config.toml
n_layer = 16
d_model = 160
n_head = 5
n_kv_head = 5
head_dim = 32
d_mlp = 320
vocab_size = 8192
activation = "tanh_gelu"
norm = "layernorm"
norm_place = "pre"
norm_eps = 1e-05
positions = "learned"
qk_norm = false
attn_scale = 0.177
bias = "all"
tie_embeddings = true
parallel_block = false
init = "normal"
init_std_qkv = 0.0395
init_std_o = 0.00699
init_std_up = 0.0395
init_std_down = 0.00699
optimizer = "muon_variant"
lr = 0.00736
lr_mult_qkv = 0.7
lr_mult_o = 3.0
lr_mult_down = 0.7
beta1 = 0.95
lr_head = 0.00693
warmup_steps = 200
schedule = "wsd"
decay_fraction = 0.791
decay_shape = "linear"
final_lr_fraction = 0.05
batch_tokens = 32768
seq_len = 1024
doc_mask = true
train_tokens = 273400000
steps = 8344
dataset = "wikipedia_en"
Each number is 50 + 10 x the weight over its row's rms, rounded and kept within 0 to 99. Layers, rows and columns count from 0. The size before them is the row's rms in percent of the matrix's.

# layer 8 MLP up, 320x160, rms 0.228, rows 126-166, columns 80-159
094:51 44 46 51 56 38 54 48 49 60 30 62 41 50 60 55 44 45 48 63 56 41 47 58 52 49 67 59 42 50 09 49 50 59 45 38 44 60 46 33 68 51 51 45 51 49 58 58 63 67 49 39 58 42 33 56 54 61 33 42 41 45 44 49 47 52 43 43 67 52 49 39 49 45 63 52 42 77 55 55
112:56 53 32 50 54 32 47 45 48 53 59 48 65 55 27 36 51 31 56 65 41 59 46 32 54 49 54 49 54 53 48 59 64 56 49 66 57 61 54 28 51 49 54 47 40 38 49 68 68 67 53 59 49 58 49 51 41 40 24 60 46 43 57 34 26 68 43 48 55 66 43 55 49 72 46 41 46 57 69 35
112:46 62 49 45 67 65 58 48 46 55 52 35 52 46 66 61 29 37 54 57 49 50 41 43 34 45 37 79 42 52 66 40 38 51 55 45 45 61 35 40 34 62 52 56 32 49 61 49 58 59 47 60 49 52 47 58 50 41 44 64 51 54 39 42 39 66 38 67 44 55 43 64 56 54 45 47 59 36 47 55
106:37 42 49 46 56 32 35 43 51 60 51 55 50 51 56 61 32 40 65 39 39 42 57 58 70 60 68 40 68 46 69 49 57 40 56 48 57 70 58 44 49 35 53 59 70 66 52 66 67 50 38 49 50 48 39 41 39 68 44 37 48 59 48 58 44 29 39 43 38 42 49 50 73 42 34 55 61 41 49 30
118:48 65 46 43 77 43 43 47 46 63 68 58 52 49 58 38 35 59 46 43 46 51 36 57 67 66 56 37 62 32 55 56 39 50 60 47 36 59 35 46 44 41 38 43 51 64 70 59 48 55 56 70 53 37 61 49 35 69 55 50 45 43 55 75 35 50 66 52 45 50 59 49 47 54 49 31 35 44 41 63
100:77 48 56 62 78 37 65 44 48 52 56 57 56 50 39 46 60 60 58 29 39 37 57 36 42 59 50 49 51 39 64 54 49 44 55 46 45 63 47 51 40 44 49 47 52 62 32 59 49 32 58 66 49 42 43 41 40 41 51 38 56 46 51 39 47 63 67 66 66 57 60 49 24 58 67 56 41 60 35 67
107:55 42 63 55 52 55 19 63 43 43 47 55 53 48 56 30 57 62 55 66 55 44 54 59 58 48 49 57 40 69 60 50 42 60 66 38 43 43 49 45 49 39 57 42 47 52 63 35 37 54 54 53 56 55 54 45 46 21 40 51 29 61 48 59 46 36 59 41 48 43 37 41 47 43 52 55 72 45 43 45
090:51 43 49 58 59 47 40 43 30 57 69 57 45 64 59 66 24 60 55 53 49 48 53 46 68 50 37 42 54 48 43 41 36 56 51 46 53 50 49 45 60 38 54 56 39 68 37 27 54 41 49 57 61 53 48 56 37 48 58 44 49 64 49 62 34 44 58 40 52 56 58 65 62 44 50 46 45 60 40 57
159:60 64 51 53 69 53 42 56 60 45 49 66 38 37 63 40 52 46 59 31 51 42 35 41 47 62 44 59 44 45 43 25 39 64 36 58 56 55 42 59 66 41 50 59 33 63 42 51 46 51 42 38 42 53 49 34 59 51 60 51 44 64 49 50 42 32 31 76 71 62 61 54 47 65 43 54 52 50 57 44
097:65 39 49 59 55 31 34 44 41 59 44 49 61 56 40 47 58 45 54 59 52 56 73 43 27 34 39 50 54 50 47 50 44 67 56 47 61 60 41 24 50 52 55 55 55 35 49 61 63 56 57 40 52 69 60 48 48 34 41 43 48 49 36 60 56 50 58 53 49 56 54 35 53 58 50 57 62 59 57 39
091:51 54 68 44 69 50 39 69 66 53 58 53 33 41 50 48 53 49 31 50 34 59 57 64 44 65 44 41 33 40 36 41 52 50 33 52 50 39 57 52 64 44 70 50 58 50 52 41 46 47 70 41 42 45 50 50 37 53 51 54 32 38 42 49 75 61 51 51 44 46 58 37 43 57 55 37 53 53 53 49
106:60 55 51 34 41 47 33 64 55 55 58 30 57 28 55 43 59 53 60 64 69 68 56 47 45 41 37 39 43 54 51 53 47 54 44 62 39 58 56 39 43 51 40 53 49 55 39 48 60 46 50 48 38 56 75 48 44 43 48 47 46 56 55 42 37 64 50 62 54 37 52 29 49 31 47 53 60 55 42 44
103:47 55 35 39 49 51 39 43 53 54 41 56 61 61 68 51 59 41 69 46 46 47 68 51 65 44 56 47 45 44 40 52 34 68 48 51 40 55 68 32 27 58 52 58 64 55 54 47 46 57 40 57 50 39 35 70 52 49 48 45 46 52 53 53 54 46 44 43 58 70 53 39 42 52 52 46 34 52 45 64
090:38 63 26 44 55 60 58 36 37 50 60 41 51 69 41 52 45 33 46 50 61 50 46 47 32 71 43 58 53 48 52 50 47 31 47 44 57 58 57 44 55 66 51 67 40 63 63 38 43 37 48 33 48 59 57 58 59 58 42 46 41 51 33 53 47 45 57 41 41 30 44 49 21 58 61 41 49 58 39 47
100:58 66 26 39 67 67 51 48 55 59 38 59 52 64 45 54 57 42 46 37 67 42 47 40 46 31 42 42 46 46 64 55 57 50 42 62 53 57 41 52 33 52 45 51 55 41 71 56 51 48 52 49 41 33 42 63 28 48 49 39 58 58 49 44 39 51 48 57 58 63 60 54 60 52 47 40 41 46 62 47
104:45 45 44 63 50 53 44 54 42 47 41 34 59 54 30 52 50 42 49 54 50 42 48 41 60 40 49 50 65 62 39 49 62 60 54 55 55 52 58 40 50 63 52 52 48 83 57 71 36 25 40 42 49 43 20 39 42 68 36 49 54 63 59 46 60 34 65 67 49 52 46 64 53 46 44 57 39 63 62 45
105:57 56 68 59 65 60 42 42 53 48 49 34 49 46 59 63 50 52 65 48 38 41 54 49 47 37 46 46 40 39 52 31 53 41 23 38 66 49 57 35 40 52 47 50 27 48 59 54 39 57 48 45 57 44 53 46 35 46 42 47 41 41 33 52 39 55 52 46 64 46 63 32 46 51 45 60 48 69 61 46
089:48 54 55 26 51 45 37 41 51 48 66 54 42 39 40 43 43 49 58 48 44 50 55 41 59 44 43 48 64 58 31 70 40 72 52 38 61 72 56 50 49 46 42 62 42 47 59 55 47 62 49 48 42 53 50 51 60 51 47 43 58 52 43 69 55 37 52 61 56 45 61 63 60 44 56 51 50 42 44 62
097:47 46 42 58 68 59 47 37 50 54 61 54 57 50 57 51 54 61 66 35 53 60 49 61 42 40 38 45 62 47 49 57 40 65 44 48 32 47 53 43 46 40 48 55 35 42 53 64 43 55 60 64 44 51 37 47 26 57 41 57 47 39 51 28 49 54 53 41 51 48 51 49 57 64 56 56 52 32 69 69
110:51 60 54 59 56 34 58 42 50 47 54 25 40 57 71 43 46 40 65 45 52 48 51 64 43 53 48 58 59 66 43 66 53 46 57 57 43 51 55 55 54 42 56 41 47 44 40 37 37 37 53 66 47 26 69 39 31 58 50 49 46 41 58 59 58 55 60 41 43 55 44 68 45 54 64 69 54 45 46 60
104:60 52 42 67 56 53 51 40 45 56 53 46 57 41 51 63 46 37 53 55 59 43 50 57 64 56 47 43 61 59 60 45 46 60 39 54 50 72 66 48 54 51 44 32 58 38 59 58 54 53 66 58 51 49 44 46 42 65 57 50 54 31 69 47 55 58 39 47 49 52 60 45 20 39 50 46 54 51 30 52
098:40 67 58 57 55 37 31 48 29 40 41 67 47 58 66 57 37 48 44 43 51 48 59 44 32 49 50 57 60 56 60 63 40 65 42 50 54 60 56 57 37 52 53 42 48 42 70 54 46 39 46 38 40 53 58 50 45 63 29 48 60 43 45 47 50 41 43 56 55 36 58 51 56 54 41 58 53 48 38 51
091:62 39 44 50 55 58 50 52 55 38 49 49 52 33 57 48 50 27 68 34 37 51 56 70 52 54 58 44 48 58 40 60 41 46 44 30 38 39 63 23 38 43 57 49 47 58 67 55 52 55 50 60 51 57 46 23 38 37 50 24 31 56 68 41 41 49 47 57 55 44 55 49 60 43 53 51 52 53 52 47
090:34 42 43 37 65 56 42 37 49 59 52 50 59 40 51 47 65 41 34 48 40 18 49 68 60 52 47 46 40 61 61 46 62 52 57 51 39 44 63 56 52 56 43 52 56 43 51 43 53 52 50 68 44 57 34 42 49 71 57 69 58 46 60 48 57 49 44 52 53 64 50 58 66 43 50 51 39 53 61 51
092:47 35 42 58 53 61 36 52 52 46 79 62 39 60 35 54 59 41 38 45 72 43 39 52 56 44 67 47 47 43 65 38 44 64 63 55 50 67 32 51 49 63 37 38 43 52 46 49 45 67 45 57 53 57 50 50 33 52 51 62 56 41 49 44 64 37 47 53 45 55 63 50 48 52 58 59 59 50 46 45
099:45 49 24 45 53 54 49 51 61 42 55 53 62 41 53 60 50 56 53 61 29 46 69 41 50 37 40 51 57 54 43 52 56 43 58 69 48 52 50 75 27 42 70 36 42 46 47 47 46 42 54 66 65 50 37 65 30 41 46 60 62 74 59 46 59 64 66 56 46 54 53 51 49 40 42 28 52 46 30 49
112:42 42 48 72 37 57 35 63 40 47 61 59 52 50 58 49 62 63 60 36 55 51 76 51 56 51 49 66 66 56 29 45 45 48 40 45 53 42 50 44 43 58 50 22 61 40 37 55 51 46 55 36 42 67 37 52 55 43 43 51 41 48 32 56 53 54 69 63 59 25 46 40 53 46 51 52 45 40 32 53
099:58 43 53 46 55 24 57 33 49 44 56 56 62 50 46 55 61 60 49 63 57 43 48 47 48 51 43 44 68 47 34 54 31 47 47 75 46 50 42 63 41 57 39 53 55 68 41 64 47 52 59 52 36 32 43 48 49 59 63 49 57 53 50 55 51 45 61 70 47 59 44 41 45 60 63 53 74 43 42 40
104:47 52 56 49 43 59 38 57 52 46 47 70 32 50 72 41 45 57 66 68 53 46 37 46 30 52 42 59 29 72 36 58 51 28 56 40 59 50 42 39 53 47 56 40 40 39 43 57 33 31 54 52 49 52 48 60 44 54 54 64 37 58 54 51 51 46 60 44 58 58 47 48 57 49 52 29 45 39 36 35
102:33 73 61 41 49 38 57 62 45 30 66 61 49 36 46 44 59 47 63 44 56 50 43 71 48 60 46 68 46 58 55 50 37 63 39 52 26 54 43 35 60 75 55 39 50 62 43 58 54 42 47 52 38 58 51 30 35 51 56 53 48 46 70 41 44 42 60 28 55 39 57 42 55 41 58 47 53 56 47 56
090:17 29 42 36 50 42 54 57 48 52 54 46 41 53 56 43 46 62 45 63 51 41 63 71 64 50 50 57 34 37 41 50 57 47 49 66 37 64 67 47 67 38 56 61 45 65 51 43 41 56 67 58 51 44 52 57 59 44 57 54 40 51 41 47 54 68 51 50 36 41 37 34 45 40 54 58 52 61 49 54
106:47 48 31 42 65 34 37 50 54 61 65 45 52 48 54 25 44 59 40 39 44 44 61 47 51 51 43 40 57 74 62 60 53 51 60 60 41 71 60 60 57 46 65 56 64 40 63 60 59 44 40 62 40 37 56 68 50 68 47 33 52 59 41 49 46 52 59 52 46 40 52 35 58 39 58 48 68 44 52 59
101:36 31 58 45 60 34 47 50 55 53 46 41 33 37 49 77 55 39 48 57 47 62 28 55 50 34 51 44 53 33 37 48 62 57 57 53 45 57 48 63 57 59 54 52 73 54 62 64 61 72 52 46 58 51 51 46 49 46 30 46 58 55 38 54 53 59 43 52 52 71 64 59 58 38 41 35 49 51 50 63
118:42 54 56 37 55 45 42 38 55 47 52 52 50 57 58 47 59 57 44 52 52 63 50 43 45 49 42 61 38 48 44 57 28 69 36 49 42 45 46 52 44 43 31 60 42 52 56 50 32 47 36 29 49 37 51 54 48 55 38 56 52 61 37 44 59 28 49 76 69 54 52 57 36 73 70 65 53 43 58 49
098:45 54 54 37 57 49 41 66 50 48 28 52 37 63 78 37 55 63 52 56 40 37 45 53 56 32 64 68 56 59 54 43 54 50 47 60 56 63 49 54 41 46 26 48 50 57 45 62 39 58 71 45 57 62 56 42 45 52 43 73 35 59 46 61 50 54 65 52 52 36 46 43 53 61 55 50 54 30 61 54
099:57 41 53 43 46 56 42 55 57 51 46 37 41 31 62 61 23 43 56 54 37 41 70 63 44 54 66 69 55 57 41 52 51 61 33 61 58 40 37 46 43 42 36 58 60 43 56 73 54 31 58 53 46 53 59 54 47 47 59 53 58 40 56 58 42 35 53 61 73 51 32 55 38 56 46 55 50 51 49 52
091:42 41 64 32 36 51 57 43 58 48 48 56 65 54 58 45 43 75 60 58 48 50 41 56 50 54 31 48 59 53 39 31 42 44 49 44 51 53 49 60 60 53 44 38 37 55 48 60 52 47 52 48 67 57 34 36 61 43 52 71 33 64 61 59 45 55 56 56 48 45 46 47 44 43 65 50 60 70 49 43
100:54 36 62 42 41 54 47 53 42 42 47 58 42 46 36 33 49 37 66 57 43 61 49 57 32 62 46 57 50 46 56 45 58 60 38 41 64 62 50 41 39 44 61 43 47 48 60 53 53 41 74 59 50 37 34 68 39 41 42 53 55 51 47 44 46 51 40 52 51 54 27 46 35 40 59 51 58 72 39 37
100:54 34 47 55 58 43 51 52 48 48 39 73 33 56 44 60 64 72 40 64 56 57 45 72 35 69 51 41 44 63 55 55 66 52 50 45 30 49 44 43 55 54 47 51 54 41 63 40 45 73 61 46 58 43 58 45 37 27 47 42 38 57 61 45 38 59 51 51 47 42 33 28 48 45 50 42 41 50 40 56
094:56 50 40 39 54 52 38 47 48 57 60 56 65 65 65 43 66 52 41 42 39 62 45 60 39 43 58 43 39 50 47 57 60 44 50 49 56 69 64 43 48 68 54 40 56 48 46 57 53 57 47 56 52 51 29 38 44 45 39 68 53 50 46 60 44 53 68 55 47 37 69 50 37 53 50 59 44 55 48 49
108:49 58 45 53 35 57 42 70 51 46 46 59 64 58 67 51 52 48 31 66 43 49 52 49 47 49 57 51 45 42 61 52 57 43 48 39 50 37 49 52 56 45 60 56 42 47 48 55 58 59 62 49 45 64 45 43 42 57 39 57 61 36 47 59 45 56 47 50 71 60 53 33 57 46 50 48 60 50 45 41